config = dict(
    d_model=96,
    attn_scale=0.177,
    init='normal',
    init_std_qkv=0.0543,
    optimizer='cautious_adamw',
    lr_head=0.0246,
    grad_clip=2.0,
    schedule='wsd',
    decay_fraction=0.629,
    seq_len=256,
    train_tokens=132700000,
    dataset='wikipedia_en',
)
Each number is 128 + 32 x the weight over its row's rms, rounded and kept within 0 to 255. Layers, rows and columns count from 0. Numbers have three digits each. The size before them is the row's rms in percent of the matrix's.

# down: layer 10 MLP down (transposed), 384x96, rms 0.107, rows 353-383, columns 0-47
# up: layer 10 MLP up, 384x96, rms 0.114, rows 354-383, columns 0-47
down353 094:171158108055102172134115140169149114117151179145118116109091161138064152078171181154060098093094151120134129149147153149136134143125152172148133
up354 095:112139147061123110094128196146102103105101109154124076149150115185168166113099210122126074081103103119096126184091124130158073144165171197144124
down354 090:137115100105088127154149146144108144109095166113154133135184164101072074129144122118144074165137108156150145111000142102136124124146124164160139
up355 103:127131134146177111105121107105120096119079149145167099228093083104126136127147157147196152114131126102106143127148095212149143111146107170150131
down355 108:174117148118107164079151115078132118134150140098141099120129102122107087106090107109119132106184099064126120160123091169145058112088119100053081
up356 098:117174148128134132199129126123114166143059114183178131144145129115110110133160172167128162136109180143163147135159097180167142157197142180097129
down356 101:152167117109102135166129109136139150129091150102193135047067181078133110102134155137107139133112106063091159091176108067094143167169132172128153
up357 100:177118155074165082167106126115087149183069086139071160147163168165123127094164150159112089118150176132098134122132115149118108131112133160027107
down357 095:120101190104087106146144115128144175131186160142163096101099169121106204142182080123083122142114132128106160174142150141160170142112078155111082
up358 095:184122133140162072142177102154136131151147059163091142145155156119154146115071123072102105093148136176118131155128113132132093162074115140113045
down358 089:150139152146172171171121163115111129114144177140177133105187119088105149111107160185093160165116131068132102061141146104123150174163085115152183
up359 111:098159176177137151104127160127131135148117189162129094167134077184117072144111092161093134082124067129133114152130144140172085148100095188057094
down359 127:114149158163185069104121148160108175156150167119152149113091143079135127115096184119149083144115126184112163133089114096142087128144119106089124
up360 105:176132149119173164157153120122142119118102211147132091111105150086103141155123169164135206098153192137083165125146132106152148165177146110141065
down360 109:095114136107089076092099125103164120119089067157093068209132105138144125156123135145137102169141141161152075152103102078114102133160150064139133
up361 102:223148169121120119148139167112110145098150074128132203178076121161097134098124145119143112126187124137095104123150171151189139118101209129078097
down361 107:181158123142149151069119118154140135080059156085099091111166111066151095111171067151125147115150123136084177167096103060069160135130114114102160
up362 102:151088165135142154132094161094085138081105100175116144141111110134135145140117104146066102089135139116142119142187126123151098082127176147170133
down362 102:128192125203103148134167135174084135120096129161124166109116068128123139083157165120135137136168126195135087132053104098086122151112140085155169
up363 097:050094182141159135157134159128124117170091203204095129170088155110136151100102109102187173119114152097126134194170105107119162174169098124154107
down363 102:149107123149102124165085138189107147098131113208125195166142141108089132133109158128162132112159163132152140157174178142088131064145148182154155
up364 090:201185115079125148100129151072113097131152087166173136124140221154206179162114146125117089090129106131088114161133126142153109114112153168134149
down364 088:077180145183186101068114090188154152166122141134091150149130076116076114175143124168122149169125098146147095094092129164125080145126076099103138
up365 096:129184169165092101164119159141113098108063130051102194125141128106138175100165170138081125164168109153126100120090117127180135160105164131067118
down365 092:148108147102116124124064119103115126163135128146114183071084131126134158133149112093089088085108108138113161119151134151085179094048097094101161
up366 095:169179114129093078140162118144111122159125099113032058127134143123138164154109098086129132088094120129107073158119135127100133144166173166077087
down366 091:136093084131109157117120160169109129188123122099111074085094126111146139161132122137167131137119131064178119156093112116086086123144105140132179
up367 095:096133130125136137129161156118111105142163145105066067118138101091142166131127077137077130128142104185118140149122143086138119166124105145075085
down367 088:196097100128116136186142110135064128036126151115117153108139165167112135124180137103175144127077123156200134055110165134104192141136128084141131
up368 108:181146178100180129141233194104130182118132120184106102164053182148165141145122189142173137119133148142088122187070163147190141137158131147146124
down368 114:090141104140175171155154118188161141096151139112142142132184115073144142107118112175176124131144094101149176160155143161131123099141121116082102
up369 100:078096142074128073100115222099124103140125115143119155137154127146176195157102129118092101152108129117127138132146182129126101177134096106087114
down369 102:143113144154129112143162107182107104134095106149110114103092164121123119184109145098111172098169125166137112192084150097159169066171164112114119
up370 099:171147127020093114133159174133093152134109120188101160106110139191107185113131157150158191099134159086150172144131147191108114137186094100079087
down370 097:066132106122172183123135096171162170121149159089087126112087101075071079060121146131090096186154107161143163157140098131121053131185102148109141
up371 097:162201123058128094148198136162111171113089154107141128127147165120131117152113109153096089134143170116105117128168206119137116166171083139133187
down371 096:119107110151089067111119088085138144167110121088161083119061170150084137157131078079128158108109144109209122066137112108113177161102107127083154
up372 094:133136171050171084155140123129107121104129121117107136158102114117201114094179110173104174111211092118132110131104109153170110133116131154112128
down372 098:156178161136179142127118134146149093163072113089133111102111180077153153119135130100109078177119103059172148215155098118176157138102084156191123
up373 103:123129107158131106160127190108099136111123175088174115122089067116117117097095135136153079109101156114127140135165141187146146149165141156092118
down373 095:158101128139076121162128201123116097119183206078184118132115090114132134155120178099144132160138154175140067157118136114158230142121163148111099
up374 100:116113170118114132130132161105138182117177120164078146121125101154146129132101169161142114111156178131099108120132142161138094179082139155133123
down374 095:085125170126071159134151144130097111112172144161157147117125158156154164084158074200164100186145139135137145119121176132089170124160159104113117
up375 104:079098183145164148091146107070148144147080119118104112134144134122140181126132157104038186125164086121152124144179130115138106117041125157205120
down375 107:132131068075191084139088128124080111139107055100112091161188099100105148115080097174133115111126160160157068135115125155113145113148156096121123
up376 095:064116172141126134119121112089099066090102141108077127112173178188164151095128125144092119120128173148148129177068123177146121135110116140116109
down376 090:149114164115144126141139114127109188179170150093178190127145107128142145152118152112185115137177113157151146101132106090121122133127090081147146
up377 105:128162164121148102140147174135102108132135121131110105177166090143164077145084140161066129109152166132139135139075150125179143137211155086128128
down377 108:076089140129157140140091121085080113161097169123112141113176136156094176073116125081142111102111075135192120188115093103108132125087137158126118
up378 091:074146151131129143179144141112145063201065074080177153099143150080150162105127097152118151163183175156099109149128101104161116161198122113069163
down378 089:104110125110181085100152103168152148045167199107076131162085109119151103127093182138170114143152175156126151130173099171156121150121110104160196
up379 099:073147201133105155135093193115106136161121156146141115153211092146146126083123122136130175065097090136148109147123160138132084150158154092160132
down379 106:126125110132115103191183171119122188093130141102097141126104160126148149137124115039121154152116157099169138186172154124146146079042130127175144
up380 099:147139160108130130138138141083120115139092150116094097103141086126155089117086145201117167081119161117153071089116103152133154182116093160145116
down380 092:085136096103169139122152115178198162119082147159130097100182196107148151124164075094105158104151111158158092128111137109114149150065112105090126
up381 104:169202108146120133117118121177170117137119087170146171219070115144145165098105189137104083121191121116103134152159143104154109096162112178084093
down381 104:112096086056127123083127125119079138097153112133123172064120134176122070165166129135204145165153110137152132192106116119165133106157109105121144
up382 091:144153149073122085149145134116128133167176118136113104128116120146167148147149113183107199154209104110098124094105138203104123153136160216128120
down382 089:079138169121150172104151075151136103126110108089150123138179078115075099128119098078128114125055144164134127158082089128161088084143127118133160
up383 091:139156148049123102109144128157142120172157113085101184130118142093171112147053168177135177125135090143109103118119142111058108143151147166127104
down383 093:124118112160217116065180105124134169161098156159105094162155157068124120129120101135127154127093165121124148200108116190102140092062108179142173